config.toml
d_model = 128
init_std_qkv = 0.0442
init_std_up = 0.0442
warmup_steps = 200
decay_shape = "linear"
final_lr_fraction = 0.0
train_tokens = 154500000
Each number is 200 + 40 x the weight over its row's rms, rounded and kept within 0 to 999. Layers, rows and columns count from 0. The size before them is the row's rms in percent of the matrix's.

# layer 2 MLP up, 512x128, rms 0.116, rows 72-99, columns 0-127
063,204,206,133,181,205,265,200,216,215,179,122,287,254,216,202,212,216,237,258,169,176,240,185,233,223,166,157,214,200,169,191,243,207,231,225,174,176,169,172,300,200,173,174,191,186,190,135,143,197,223,261,176,210,204,176,222,204,195,148,216,109,155,139,232,216,182,192,228,184,250,262,179,228,199,177,251,216,204,202,241,172,221,172,213,159,168,244,197,147,166,118,207,198,231,236,142,185,178,125,109,179,246,261,233,127,257,125,260,271,126,224,187,202,159,162,183,218,204,178,201,270,245,282,234,174,206,274,192
137,264,180,207,252,167,166,162,127,247,205,184,182,157,216,241,145,112,101,205,236,146,256,239,200,174,154,205,179,136,238,233,234,153,224,157,168,200,178,236,213,180,269,192,225,183,208,211,158,189,187,238,202,196,174,284,244,204,206,288,218,179,255,229,280,178,197,195,111,192,180,206,146,219,253,134,152,268,151,255,206,156,194,205,223,209,285,208,178,206,154,175,272,177,200,204,183,243,242,224,179,174,234,117,198,148,198,244,246,181,132,192,159,246,178,262,205,182,267,214,229,173,165,215,204,155,211,175,223
075,216,146,189,238,213,221,260,131,267,225,224,138,203,188,112,271,171,266,231,212,167,237,215,252,156,216,173,191,204,184,136,223,148,213,116,186,174,209,191,242,202,187,175,194,244,130,158,194,231,248,241,156,210,213,210,210,216,170,149,140,196,235,255,205,226,186,180,162,260,289,150,137,259,152,255,174,145,200,203,260,187,153,250,197,160,178,197,154,264,209,160,194,111,239,175,256,235,181,177,139,271,249,140,208,161,176,185,254,202,179,124,218,224,214,179,187,242,182,258,183,154,163,198,193,248,177,204,210
047,224,226,179,241,175,218,230,199,186,220,173,252,169,203,196,136,195,213,235,210,265,173,186,175,176,170,159,183,181,168,208,254,218,117,230,135,118,167,246,192,190,158,142,186,179,141,197,144,266,245,167,199,245,210,191,291,203,174,180,256,162,243,234,233,117,147,243,215,176,205,145,175,251,196,269,231,251,238,184,231,214,207,331,234,214,189,235,234,141,205,166,143,229,144,171,185,265,190,217,161,220,240,103,233,136,258,170,251,171,160,163,164,276,223,224,154,211,219,193,254,212,209,207,230,178,200,207,179
101,184,169,216,200,210,223,256,203,116,210,219,257,262,232,160,239,230,192,267,171,201,209,233,251,212,112,241,232,170,188,168,196,264,232,215,182,193,235,226,222,212,214,129,177,194,124,169,137,282,239,156,217,192,259,136,196,66,187,245,186,172,225,189,185,212,195,162,216,231,200,161,175,156,262,208,229,250,196,224,247,131,231,242,244,234,184,158,191,225,230,197,141,137,224,163,206,190,210,178,253,241,200,178,221,142,160,135,187,165,153,178,273,182,187,295,168,215,164,189,156,171,213,127,182,282,184,204,215
124,179,178,245,154,169,205,324,165,160,239,237,186,260,270,222,158,240,189,223,219,222,191,184,243,177,202,177,218,196,225,190,180,259,191,200,216,187,232,212,211,227,231,198,196,229,229,258,217,231,143,183,147,231,211,213,198,229,134,275,143,224,145,253,158,139,232,211,227,195,240,292,223,130,189,177,107,261,222,161,188,161,166,165,204,166,226,144,145,190,162,200,204,257,207,260,173,102,111,228,225,149,162,157,211,136,193,147,208,183,233,166,202,233,207,185,160,273,221,237,214,206,208,147,164,243,256,136,216
102,147,230,189,242,209,198,238,130,175,146,237,174,121,190,260,272,154,273,135,208,171,199,180,187,255,249,209,240,248,229,196,236,190,269,149,137,220,132,220,198,191,199,278,184,159,164,179,173,219,209,188,204,171,271,115,150,144,226,238,173,210,215,255,242,257,227,161,156,186,235,206,176,204,184,212,174,224,230,249,169,287,190,195,286,184,169,268,165,142,252,192,259,219,247,196,198,242,148,233,212,147,162,191,180,146,203,143,203,174,192,154,208,222,157,264,167,178,230,208,164,169,272,265,220,160,197,181,194
085,100,237,142,280,190,179,196,207,231,139,186,214,166,229,161,203,210,209,243,228,208,182,164,203,231,218,278,129,131,123,129,218,222,211,211,171,201,232,222,258,175,225,241,117,149,216,219,227,213,231,185,187,145,265,236,202,175,218,178,238,152,259,203,294,187,169,165,233,206,163,210,185,176,282,192,242,175,219,263,157,219,128,168,277,190,114,262,233,164,189,170,209,227,155,226,262,179,236,184,193,120,290,209,120,174,168,189,177,195,200,200,202,205,253,228,211,205,242,204,237,205,233,206,172,146,209,167,191
097,214,170,222,231,95,193,227,232,195,238,195,229,211,152,183,195,204,202,216,169,205,181,228,227,254,264,187,284,185,181,162,145,287,184,205,167,197,122,268,222,154,142,209,144,170,221,239,166,221,236,192,114,294,231,204,202,197,209,106,168,263,139,212,204,203,187,268,189,207,207,144,198,194,205,151,255,191,127,167,235,211,208,156,208,258,192,216,184,226,183,212,272,163,221,185,166,222,265,174,131,213,209,201,189,145,217,162,133,216,135,193,213,194,279,239,125,259,194,256,170,165,188,250,228,190,210,167,265
098,169,275,237,223,239,230,187,192,198,127,197,234,203,231,189,226,190,215,141,207,150,235,215,191,168,134,176,205,192,130,213,161,144,270,186,207,200,242,196,154,288,209,196,257,202,233,234,116,240,239,142,116,192,193,199,176,177,138,147,226,212,194,268,136,218,183,197,200,235,181,217,168,259,217,131,233,224,247,145,187,134,128,188,215,210,179,213,153,190,185,259,149,221,191,116,217,370,248,239,207,156,243,230,221,176,184,152,216,198,184,236,202,206,177,196,242,204,181,227,175,246,248,194,210,221,246,192,168
113,247,266,155,156,238,247,236,241,148,194,258,211,215,185,205,288,162,210,167,161,264,149,187,234,157,235,104,199,197,186,233,203,213,217,240,243,177,252,168,207,180,170,190,212,209,216,214,189,256,236,187,194,80,264,214,271,175,134,251,175,215,188,255,222,209,231,198,196,234,168,254,203,117,146,225,199,151,169,216,153,167,268,199,246,191,151,208,251,157,210,150,206,241,185,243,178,143,153,143,229,242,210,168,207,263,206,183,131,163,234,155,203,264,133,247,241,176,176,183,226,204,207,147,154,160,218,213,134
081,269,219,139,199,197,213,232,217,165,133,136,249,213,245,220,243,265,224,262,179,275,203,165,209,230,193,229,125,233,166,253,162,194,170,217,130,270,182,173,225,203,246,150,191,161,193,168,177,196,192,200,229,242,267,212,254,207,260,173,201,206,172,236,154,196,284,225,175,217,216,205,168,209,110,157,193,239,144,147,190,148,175,200,223,168,261,149,119,133,246,232,143,182,211,248,138,192,281,259,187,251,207,141,248,156,177,195,233,202,175,239,206,217,213,152,192,220,242,157,202,254,243,186,227,148,187,131,172
100,124,120,231,176,236,263,125,231,138,167,170,129,186,222,194,186,229,256,179,225,215,185,169,197,211,270,205,218,243,165,185,170,231,303,180,169,250,235,225,212,202,200,231,229,212,196,282,120,226,185,224,178,229,197,159,156,192,155,198,223,189,153,221,223,157,197,245,163,169,287,247,203,187,203,152,136,130,138,246,131,197,213,225,200,268,226,240,234,123,176,268,205,201,285,208,174,222,198,157,201,237,191,138,194,133,246,212,172,176,169,153,221,167,169,174,231,205,230,206,172,161,206,256,243,231,276,178,237
074,242,172,189,219,193,177,170,205,199,156,201,236,258,185,159,252,267,214,188,145,226,170,278,189,188,222,142,220,192,226,126,273,274,211,204,225,168,167,184,207,190,220,128,214,170,147,249,166,237,187,214,237,238,220,218,251,178,155,158,247,231,189,222,149,199,208,264,166,200,274,219,152,146,163,218,160,203,208,174,175,191,258,215,234,224,261,187,200,153,248,148,154,164,196,133,252,213,135,162,247,292,253,136,155,212,208,141,232,223,190,213,144,227,199,253,99,235,251,116,206,191,168,191,266,253,172,224,185
117,183,186,174,232,224,259,158,221,205,218,207,133,183,179,195,172,192,200,284,172,230,257,242,124,277,217,232,155,204,204,218,190,249,315,190,224,222,140,210,214,224,202,169,216,190,172,220,158,251,174,117,193,213,116,124,156,230,163,244,136,184,149,239,157,228,261,253,238,137,198,193,230,242,208,176,144,204,191,232,165,279,197,200,139,206,178,221,210,227,217,215,190,147,184,210,158,238,196,249,187,319,211,153,214,206,124,197,220,165,148,215,135,199,157,235,189,215,158,234,196,201,246,229,110,161,244,200,222
123,163,223,206,85,194,188,315,164,121,279,160,158,294,206,183,166,159,222,223,209,189,170,193,288,233,169,189,210,231,247,180,267,160,181,215,155,148,181,222,248,212,229,199,142,139,196,195,261,234,152,178,180,199,233,200,261,186,203,199,168,185,177,253,204,262,226,186,250,244,189,206,215,139,229,217,136,249,204,190,212,161,235,219,193,237,184,211,133,195,119,192,174,241,206,221,165,139,133,205,183,136,234,180,261,215,199,210,246,231,156,185,204,162,210,249,198,265,207,221,211,187,254,133,189,214,189,156,286
081,198,223,177,268,233,195,199,122,168,262,259,171,251,226,124,244,185,175,191,191,238,224,187,155,242,214,259,162,193,130,199,138,214,179,266,176,221,184,216,190,213,235,192,247,204,193,235,143,206,187,236,110,194,189,183,220,223,264,206,183,163,195,168,275,148,270,116,229,120,234,198,233,220,173,181,221,185,220,174,230,214,225,264,175,180,278,188,230,166,263,220,243,214,179,220,160,302,185,124,219,246,272,190,228,111,142,176,190,233,203,210,193,286,228,196,159,185,165,199,180,144,182,172,196,146,220,156,156
064,202,134,208,182,168,231,192,149,227,242,240,171,157,170,204,178,187,248,187,154,143,195,169,143,184,229,223,223,254,192,216,203,125,211,183,194,147,179,195,208,179,215,247,216,171,138,190,206,243,163,274,176,204,234,149,231,189,236,169,188,213,222,271,197,201,189,111,156,178,223,208,111,198,190,211,194,222,107,185,215,157,208,279,152,247,215,307,197,205,146,178,227,221,189,149,181,157,128,200,130,199,254,211,237,192,281,240,238,267,145,196,237,229,216,268,192,285,190,286,265,198,269,210,146,180,186,211,226
086,233,202,229,233,116,210,243,274,167,191,139,243,211,128,180,236,231,193,147,175,155,216,181,227,151,256,205,153,254,306,233,187,196,207,255,202,172,183,205,212,185,250,186,199,196,191,155,194,245,238,219,178,176,272,191,223,127,185,154,270,225,198,205,200,232,141,211,160,188,98,189,192,277,246,194,227,185,186,172,241,193,207,187,219,248,134,285,270,201,203,159,189,158,135,234,214,207,221,162,129,170,181,199,166,234,188,129,228,228,218,256,182,181,201,283,196,232,176,191,207,265,165,224,166,106,141,149,188
149,219,158,161,252,141,257,192,259,148,266,249,255,122,229,231,198,208,171,167,213,193,199,238,240,208,142,232,239,160,196,158,176,275,197,173,168,231,197,179,204,105,223,173,217,235,268,179,149,168,131,247,212,244,280,168,192,222,226,135,212,192,165,181,240,209,134,173,207,186,150,206,207,290,259,168,228,185,183,151,261,231,189,149,190,214,199,140,198,213,235,192,205,54,185,220,255,221,226,188,212,177,213,246,132,211,181,210,222,212,233,214,162,283,224,197,124,123,175,230,216,217,212,216,169,193,173,187,199
105,117,225,201,258,148,223,184,280,271,233,245,142,175,225,202,184,205,215,198,240,221,205,181,192,186,149,200,271,172,165,251,178,171,165,190,214,272,175,134,148,154,250,172,204,273,260,220,227,179,213,176,151,222,190,158,173,190,199,231,138,196,141,248,219,194,230,269,157,161,208,143,247,164,226,190,150,204,175,212,203,249,152,224,213,126,226,159,117,178,155,219,160,225,197,251,252,177,246,217,195,125,198,129,241,134,199,176,158,188,241,208,159,202,198,161,176,173,256,296,205,307,208,197,185,240,202,180,242
058,160,185,109,237,205,192,229,228,190,216,184,190,203,196,187,163,165,242,224,246,129,241,164,234,216,201,154,187,167,168,194,235,238,282,212,162,276,221,136,187,151,231,160,204,232,220,247,183,177,148,256,123,286,194,232,160,257,180,254,198,178,144,140,310,207,242,176,222,214,211,256,220,246,221,224,179,220,211,185,159,254,184,97,162,218,150,130,206,182,180,163,203,196,231,275,207,173,238,190,187,193,150,265,239,174,220,184,123,195,224,182,168,196,228,218,185,158,245,227,108,164,228,248,119,186,211,209,233
078,172,182,212,234,148,247,208,104,188,215,232,125,147,198,192,254,173,146,182,169,216,132,197,143,240,173,223,203,159,210,244,162,225,217,183,150,166,220,251,218,105,283,195,261,234,210,261,167,205,219,132,140,277,217,166,239,288,182,206,90,200,215,215,246,133,210,202,233,222,159,244,234,177,212,198,194,235,244,198,162,186,181,234,266,195,236,185,181,210,222,162,180,266,253,226,154,197,224,163,242,164,295,178,265,211,158,227,236,224,110,173,159,240,150,195,215,209,192,251,179,177,210,188,171,213,208,220,205
105,257,166,178,237,221,221,231,196,215,177,224,244,120,167,227,136,126,156,234,212,98,227,176,149,193,131,165,162,183,253,216,226,173,188,212,179,143,224,195,211,275,281,234,182,262,162,207,233,174,215,146,217,202,209,249,275,198,126,205,256,131,229,225,224,159,226,157,162,216,200,264,192,161,145,235,186,202,206,178,246,258,254,181,222,201,119,209,213,166,221,199,146,318,207,239,185,127,224,241,237,206,216,170,211,232,205,196,278,133,179,192,233,195,221,134,143,216,166,209,199,174,213,165,258,244,200,190,183
086,167,178,172,254,160,213,187,154,207,231,152,168,172,201,233,155,173,214,218,202,207,163,268,234,285,149,219,185,136,162,197,213,223,178,198,157,230,228,221,107,220,173,211,252,215,129,149,178,231,193,195,96,229,215,188,173,198,157,207,156,261,287,257,263,114,220,190,170,218,215,172,154,212,227,133,237,248,289,270,176,202,190,274,165,160,257,179,181,172,159,187,174,181,254,183,219,141,172,224,166,237,254,195,129,252,166,259,207,272,207,163,225,226,199,183,233,233,228,210,254,167,230,206,145,222,147,176,217
076,201,179,178,148,216,211,202,198,92,156,172,161,215,245,197,173,200,174,204,180,213,255,179,289,126,190,181,237,230,262,107,262,215,196,269,175,203,186,164,234,241,153,122,147,217,190,200,142,248,184,175,211,174,167,221,218,210,169,209,156,123,201,214,222,209,247,204,183,226,207,224,236,167,209,142,249,242,189,241,201,283,264,203,268,264,210,274,196,170,236,162,212,160,185,267,196,149,212,267,186,203,237,179,210,169,270,151,137,215,246,163,155,166,189,178,237,229,194,213,100,189,226,187,227,278,175,145,176
096,131,257,112,202,169,214,179,189,191,224,218,216,180,198,197,262,242,205,214,151,215,214,249,251,345,166,267,253,219,248,249,182,236,222,217,162,252,191,145,180,229,243,198,278,214,197,216,177,169,244,242,203,194,201,157,187,210,187,239,135,211,211,206,265,161,245,177,180,228,229,213,170,192,256,198,182,251,150,243,232,194,180,235,220,185,252,143,142,152,199,218,214,139,205,185,235,157,141,132,201,224,253,193,190,153,196,210,213,142,175,172,187,150,191,243,223,90,201,169,160,117,236,176,98,184,213,162,212
072,158,185,222,158,213,238,111,176,167,167,223,242,187,198,183,251,241,243,134,170,167,217,159,219,159,250,153,186,270,212,154,206,159,219,266,272,168,197,214,216,198,161,263,249,184,264,137,239,198,121,197,236,244,212,185,208,206,171,122,210,193,248,157,191,203,225,150,183,109,226,254,196,263,244,158,248,190,245,193,185,176,183,131,152,249,89,194,218,204,198,183,231,177,131,180,202,222,186,215,197,276,237,240,147,238,180,166,144,227,272,207,262,261,217,221,233,211,265,191,186,219,193,253,145,157,189,206,225
# layer 2 MLP down (transposed), 512x128, rms 0.0751, rows 72-98, columns 0-127
063,210,226,176,214,244,212,158,229,225,152,241,169,256,272,220,191,162,214,214,183,248,212,224,152,251,181,190,243,280,203,183,202,239,172,205,268,192,259,223,171,214,227,150,155,177,242,170,207,184,200,226,197,160,181,171,243,100,92,249,202,167,175,246,259,182,231,201,165,125,249,175,147,136,237,165,94,144,179,245,168,227,215,213,180,210,167,215,192,222,226,223,196,201,263,199,270,237,245,209,127,120,168,160,243,225,176,224,223,238,172,210,246,293,157,168,171,128,184,244,196,115,173,173,181,218,215,196,207
147,222,125,257,162,170,165,247,312,160,163,279,218,177,214,246,198,146,213,205,172,150,211,139,106,221,192,264,234,200,166,184,269,142,211,179,240,251,151,242,174,126,208,274,168,191,192,219,158,183,159,217,192,188,179,229,175,230,165,177,188,181,221,208,210,188,240,159,172,141,243,165,301,207,149,216,249,219,188,275,250,191,229,200,169,243,174,144,236,158,205,208,153,136,168,232,210,186,187,213,210,176,202,176,226,200,280,167,209,274,212,145,251,218,204,155,219,231,189,193,279,244,212,244,196,200,169,202,110
072,226,182,254,208,278,147,196,154,283,178,175,190,174,169,168,206,162,170,178,194,227,229,259,206,227,219,216,214,166,229,128,168,221,187,190,178,221,219,178,163,223,271,272,118,184,132,217,263,216,226,209,196,170,215,236,233,180,187,157,249,177,191,237,215,201,277,158,158,176,257,176,158,237,200,299,210,165,183,117,184,195,124,234,279,188,177,191,132,220,241,202,242,183,223,167,268,162,232,220,257,200,154,188,201,206,176,248,232,216,197,226,245,142,178,161,124,298,218,141,174,216,221,147,127,225,187,134,221
049,156,209,247,241,224,173,182,134,196,137,142,184,172,229,221,251,189,219,181,186,248,148,176,204,234,212,195,267,172,187,201,183,186,144,227,179,223,144,227,197,217,266,198,240,210,190,238,184,190,179,190,213,230,235,63,205,225,179,195,193,235,219,207,204,208,194,169,253,276,178,202,155,189,142,178,89,155,259,178,160,206,231,194,150,195,194,245,211,181,176,262,166,213,229,232,143,293,222,263,248,123,207,137,170,256,208,206,315,223,231,173,254,177,189,228,198,248,107,208,210,224,174,191,243,142,222,257,158
098,166,143,166,228,211,184,245,163,193,203,145,197,200,194,218,147,147,142,175,182,258,247,176,239,173,200,116,183,176,183,222,226,234,232,183,169,186,170,215,198,123,229,262,302,201,224,112,219,154,142,224,260,178,168,231,152,275,138,190,182,216,183,235,193,265,226,188,199,210,271,254,238,202,222,212,269,220,180,222,147,172,170,142,136,237,186,251,153,150,137,216,209,269,306,267,185,203,216,212,159,161,180,177,197,281,218,253,210,164,258,182,160,147,202,195,179,224,194,223,236,178,213,241,230,140,203,249,217
087,243,143,167,193,229,204,79,214,270,201,193,170,157,128,220,232,111,162,231,145,159,247,194,124,218,212,252,220,252,163,260,221,164,223,131,184,197,158,138,209,213,204,265,204,213,174,215,222,153,226,274,240,176,212,140,190,189,231,183,225,194,234,141,227,204,178,171,191,198,207,149,162,279,209,191,245,147,183,230,194,252,204,176,197,238,207,248,259,188,242,205,188,131,231,204,189,272,313,189,163,208,191,224,152,275,220,283,171,207,173,147,223,184,194,201,275,162,188,189,163,200,186,256,186,170,181,211,147
106,164,191,193,241,268,215,265,147,238,128,192,217,159,195,193,262,198,219,253,185,183,173,151,189,208,182,201,204,259,190,108,214,166,266,152,210,285,209,245,232,161,187,237,208,211,204,93,141,217,200,205,194,164,269,172,183,222,207,244,182,155,206,295,220,309,245,145,102,167,221,161,195,177,288,206,221,160,205,193,137,226,131,228,270,136,151,187,198,155,182,201,220,164,223,167,198,254,161,175,231,238,176,213,198,151,258,148,185,207,219,210,215,210,235,221,241,196,144,180,191,181,246,157,237,198,182,227,235
067,171,220,210,229,234,162,116,220,193,126,237,176,151,212,195,179,204,193,222,207,144,253,113,223,210,284,296,232,236,137,252,205,250,147,205,220,193,173,171,189,180,202,142,203,194,222,198,229,184,177,163,259,160,162,179,180,147,202,177,231,258,236,213,265,155,177,232,221,154,214,217,120,230,213,155,212,144,207,280,134,220,134,188,214,202,252,250,242,158,273,145,100,185,243,185,175,197,239,168,183,240,217,225,188,259,198,240,212,239,282,186,204,264,206,214,154,112,167,218,192,238,205,173,229,234,154,213,217
094,198,221,162,88,182,231,154,197,204,217,158,197,131,219,152,250,136,185,164,172,203,185,162,157,196,175,205,226,247,128,224,216,186,193,236,242,218,172,134,173,296,268,159,242,209,252,192,242,201,141,249,156,114,191,253,165,251,182,189,251,184,244,188,151,221,215,243,152,123,159,218,200,184,194,161,187,277,176,244,174,223,147,260,243,187,243,203,146,207,234,184,234,153,198,238,288,207,193,174,233,237,263,209,204,217,156,159,180,158,261,224,188,266,190,212,285,158,202,200,258,191,260,161,165,174,200,212,224
109,200,175,245,190,170,242,227,192,214,232,204,183,239,141,123,142,206,164,204,202,216,148,129,245,197,204,228,194,178,230,266,279,234,193,274,237,235,171,145,158,113,168,192,204,179,169,252,264,253,146,244,214,193,187,155,275,287,292,216,274,177,142,190,157,175,161,144,201,198,194,248,204,130,174,219,196,225,242,165,178,223,223,163,153,198,178,234,219,195,227,236,152,154,197,165,233,115,153,159,230,287,161,238,185,158,202,225,197,246,171,195,210,192,168,263,226,166,213,181,197,120,229,192,178,246,242,187,249
124,189,259,117,236,155,218,181,186,220,201,226,128,215,214,126,210,226,173,218,182,181,149,219,255,240,219,149,274,214,217,212,235,223,121,252,198,179,154,223,193,233,241,244,236,183,160,276,228,274,175,230,216,225,180,172,191,245,159,208,236,215,194,165,171,235,257,224,206,206,203,197,183,146,220,267,268,197,146,219,185,190,201,178,159,212,166,233,182,190,239,136,236,158,197,181,280,214,134,115,203,122,210,223,103,185,208,247,251,230,195,122,178,108,283,218,240,217,130,263,210,160,224,190,196,199,234,181,171
084,253,203,155,183,245,213,160,136,232,190,227,210,228,210,263,190,245,214,207,216,233,193,228,202,192,193,191,206,157,277,201,233,174,140,203,241,84,268,142,239,107,205,234,175,200,160,230,132,229,251,123,194,238,179,108,254,161,144,178,211,156,211,187,220,232,232,146,127,240,239,217,207,220,197,218,231,160,247,204,191,205,217,179,189,230,165,247,115,205,234,160,195,302,140,226,164,204,228,119,198,191,223,260,198,227,227,264,189,227,193,197,153,222,163,210,138,220,190,126,229,165,214,159,208,236,188,254,256
094,188,236,133,223,225,253,174,247,185,93,230,195,228,108,184,176,208,262,246,248,213,173,189,214,225,266,182,237,197,178,111,233,229,214,169,101,164,184,219,179,162,166,265,155,235,163,200,179,220,215,218,143,196,149,101,278,237,238,206,174,185,200,179,182,229,132,165,220,235,132,181,217,244,235,229,135,283,184,240,197,206,190,227,188,149,175,207,178,255,182,152,139,263,236,238,229,125,200,236,186,189,203,238,240,235,176,165,246,213,202,175,262,190,190,163,193,211,231,133,175,183,205,188,245,252,204,264,224
078,174,217,159,154,206,202,209,249,200,287,264,200,192,239,252,148,128,143,211,244,218,212,184,203,244,181,226,177,156,235,240,152,198,213,161,185,254,215,213,113,183,208,253,191,235,232,173,210,163,168,181,206,208,171,221,141,132,243,202,169,152,199,242,201,231,172,174,239,243,151,208,234,251,241,181,227,178,189,167,228,182,143,189,173,254,172,140,200,236,189,291,242,189,167,274,203,248,232,208,180,88,132,271,165,216,214,261,212,233,199,186,211,220,213,160,295,168,106,271,197,212,227,207,165,135,189,176,127
123,216,257,288,222,164,156,179,210,205,178,212,265,247,165,269,201,168,195,236,203,183,212,210,204,209,253,191,172,165,154,170,147,246,220,231,253,227,201,172,167,274,190,171,207,182,165,159,219,215,207,202,247,190,95,191,263,159,164,170,162,149,239,210,198,215,168,204,241,206,78,201,223,263,226,212,241,169,153,239,220,208,185,184,178,163,224,194,197,271,169,118,251,196,168,275,183,217,213,290,180,287,213,194,145,163,190,177,216,167,176,246,257,165,240,195,195,160,258,174,178,157,230,152,159,217,141,116,274
098,205,154,173,276,205,261,177,275,219,160,221,206,132,195,206,262,235,183,224,259,202,196,143,180,95,271,208,215,231,148,246,195,254,206,192,202,258,193,161,177,208,126,158,241,258,224,186,184,180,231,147,183,200,177,211,140,172,251,170,135,186,159,171,155,186,214,155,178,179,149,183,216,271,180,219,245,197,196,190,172,168,154,177,256,220,184,134,260,208,266,183,257,206,227,215,217,291,274,198,207,251,263,267,208,181,189,155,172,212,192,229,215,211,148,181,203,118,159,160,140,202,175,263,198,254,217,229,126
087,217,174,157,174,189,259,153,298,237,153,250,223,172,247,206,208,224,257,242,276,239,167,79,167,267,190,277,199,183,222,163,244,140,207,167,241,235,165,247,224,214,233,265,208,172,185,220,202,180,166,185,248,183,222,194,180,167,250,259,170,175,164,176,180,236,188,170,210,266,177,145,125,201,205,178,137,224,260,145,230,219,189,193,250,258,161,183,182,199,228,194,146,211,155,250,217,231,235,303,178,156,161,212,170,226,170,137,162,195,161,177,164,199,144,255,211,150,188,224,197,272,157,205,124,213,172,206,212
066,162,169,224,127,236,218,149,234,219,212,157,255,162,183,172,172,154,196,171,172,140,223,151,205,183,254,162,193,205,202,286,223,161,247,256,205,183,176,149,181,240,222,148,89,196,157,226,171,220,231,222,229,253,198,148,121,210,128,243,130,183,241,200,195,201,221,259,274,157,202,235,175,224,196,204,189,188,215,226,206,192,183,199,221,249,229,188,265,313,207,169,251,211,259,191,266,187,194,219,129,203,133,153,171,271,288,184,197,287,251,117,168,186,205,219,208,228,192,202,236,180,187,207,199,169,186,202,143
085,302,144,161,254,190,135,204,238,177,170,196,198,219,167,230,187,234,221,205,235,161,277,220,189,173,190,184,220,210,196,178,178,164,187,243,142,138,266,276,237,202,214,228,177,195,192,237,130,207,157,224,160,187,195,236,204,151,193,185,212,192,235,211,149,239,224,244,153,198,230,224,185,188,196,232,214,132,230,192,299,195,228,203,135,251,141,306,233,243,144,185,150,183,189,186,191,244,233,235,217,123,120,263,173,217,239,91,216,126,187,217,227,170,196,182,181,208,138,281,222,230,255,222,165,153,208,156,182
108,178,226,232,162,237,125,243,122,186,103,176,163,255,154,132,167,211,252,252,161,192,223,176,198,131,227,164,209,258,178,196,254,196,210,227,210,141,209,200,227,267,183,206,148,159,154,240,201,222,283,216,164,115,152,169,237,213,209,242,224,230,225,179,168,169,243,231,186,212,236,206,171,162,151,253,183,192,231,245,205,175,211,235,224,165,248,260,200,215,164,165,132,294,208,166,171,187,137,182,193,262,218,106,264,169,228,212,221,225,209,185,214,167,165,228,245,262,248,106,200,175,179,164,242,204,238,237,240
083,208,157,238,176,221,186,217,129,134,181,161,255,200,150,174,194,187,252,163,202,204,170,235,219,253,239,197,142,219,236,172,211,272,212,221,199,111,188,226,325,219,185,258,152,122,135,183,173,198,197,203,212,214,199,199,265,213,220,211,225,190,222,222,148,223,214,168,244,220,220,223,175,211,158,188,282,202,242,212,220,159,254,243,186,207,201,220,224,233,243,205,154,231,247,188,135,206,101,170,219,319,137,214,199,246,171,211,229,232,190,174,196,216,200,231,204,264,132,123,168,165,174,149,130,123,216,194,143
055,232,172,256,210,190,132,171,126,246,148,284,172,208,211,177,184,226,211,212,124,237,202,185,100,166,231,144,264,255,234,202,264,166,245,190,182,165,224,208,202,231,193,228,200,223,175,244,164,173,168,226,245,129,178,168,311,191,238,181,234,241,157,135,188,201,179,257,127,178,243,201,146,196,159,146,222,170,170,194,223,125,207,190,197,196,224,235,220,147,218,221,178,260,172,132,226,281,247,107,209,231,168,181,169,230,232,199,271,241,112,201,221,222,195,200,185,193,230,221,198,248,212,180,208,210,199,268,244
076,287,184,216,187,239,228,191,263,182,205,135,222,186,186,206,212,181,187,193,218,163,253,238,180,266,197,225,227,234,143,228,182,210,186,235,219,177,179,170,232,238,178,205,138,241,189,233,202,168,179,228,207,204,224,197,163,173,189,162,252,204,188,179,129,261,155,248,150,241,224,263,117,212,186,269,172,216,154,200,153,251,207,250,270,145,164,168,136,223,124,270,153,192,171,243,251,167,167,276,191,170,180,225,163,202,217,208,229,132,226,212,177,270,143,233,234,104,156,268,250,245,122,191,183,153,135,251,175
129,183,215,127,165,186,125,261,234,153,156,220,179,208,180,227,209,243,197,197,223,215,178,172,144,269,198,190,249,200,172,161,190,180,139,242,141,187,173,246,207,156,172,225,125,198,252,211,154,240,262,261,251,195,147,245,191,181,216,154,243,264,151,221,223,261,197,93,208,221,179,295,157,168,135,265,204,237,233,181,265,97,190,163,189,242,198,189,274,220,170,278,243,185,154,150,202,181,208,108,232,213,215,229,235,155,222,181,212,173,133,237,196,193,215,213,200,171,206,202,224,189,246,200,256,238,174,228,207
069,250,192,259,133,296,154,218,257,217,187,270,255,226,201,180,224,254,165,171,189,176,144,168,178,123,227,195,236,237,248,192,127,212,172,231,236,162,158,170,227,196,232,162,204,218,232,239,153,180,230,193,286,202,243,198,226,148,241,187,258,168,160,151,235,296,152,189,202,243,157,190,230,187,155,241,173,111,142,131,212,188,179,177,243,228,142,175,193,190,262,147,190,227,155,191,219,227,249,193,218,251,166,178,232,127,250,191,216,174,232,241,206,167,170,194,188,179,108,227,153,235,180,202,241,140,260,221,178
091,164,245,203,213,220,208,137,154,195,209,185,189,155,255,266,261,219,144,185,185,198,211,193,146,208,298,136,139,199,152,228,257,160,159,203,207,137,149,172,236,131,178,212,173,181,171,198,122,226,216,186,298,238,207,234,206,209,214,220,304,156,168,190,115,247,231,189,186,226,161,212,184,173,129,227,242,258,222,226,198,225,229,180,173,279,256,224,231,172,222,184,242,158,208,198,168,133,207,257,251,188,160,151,207,137,222,194,210,205,192,221,161,177,252,222,244,255,148,173,185,292,121,205,171,210,222,164,215
093,142,179,213,171,220,175,163,197,195,187,267,267,176,188,194,116,173,152,192,264,236,211,133,201,175,183,254,254,223,170,204,186,182,183,243,212,154,180,196,242,276,248,76,265,177,197,247,149,189,229,122,200,217,259,250,204,133,258,142,286,187,231,281,153,214,160,127,194,193,233,208,223,191,148,204,182,174,196,172,154,160,151,158,220,213,195,161,270,231,188,178,194,256,170,192,151,180,216,176,231,277,271,169,214,214,229,140,200,196,225,212,217,234,253,215,182,195,229,237,235,153,211,209,295,175,192,217,179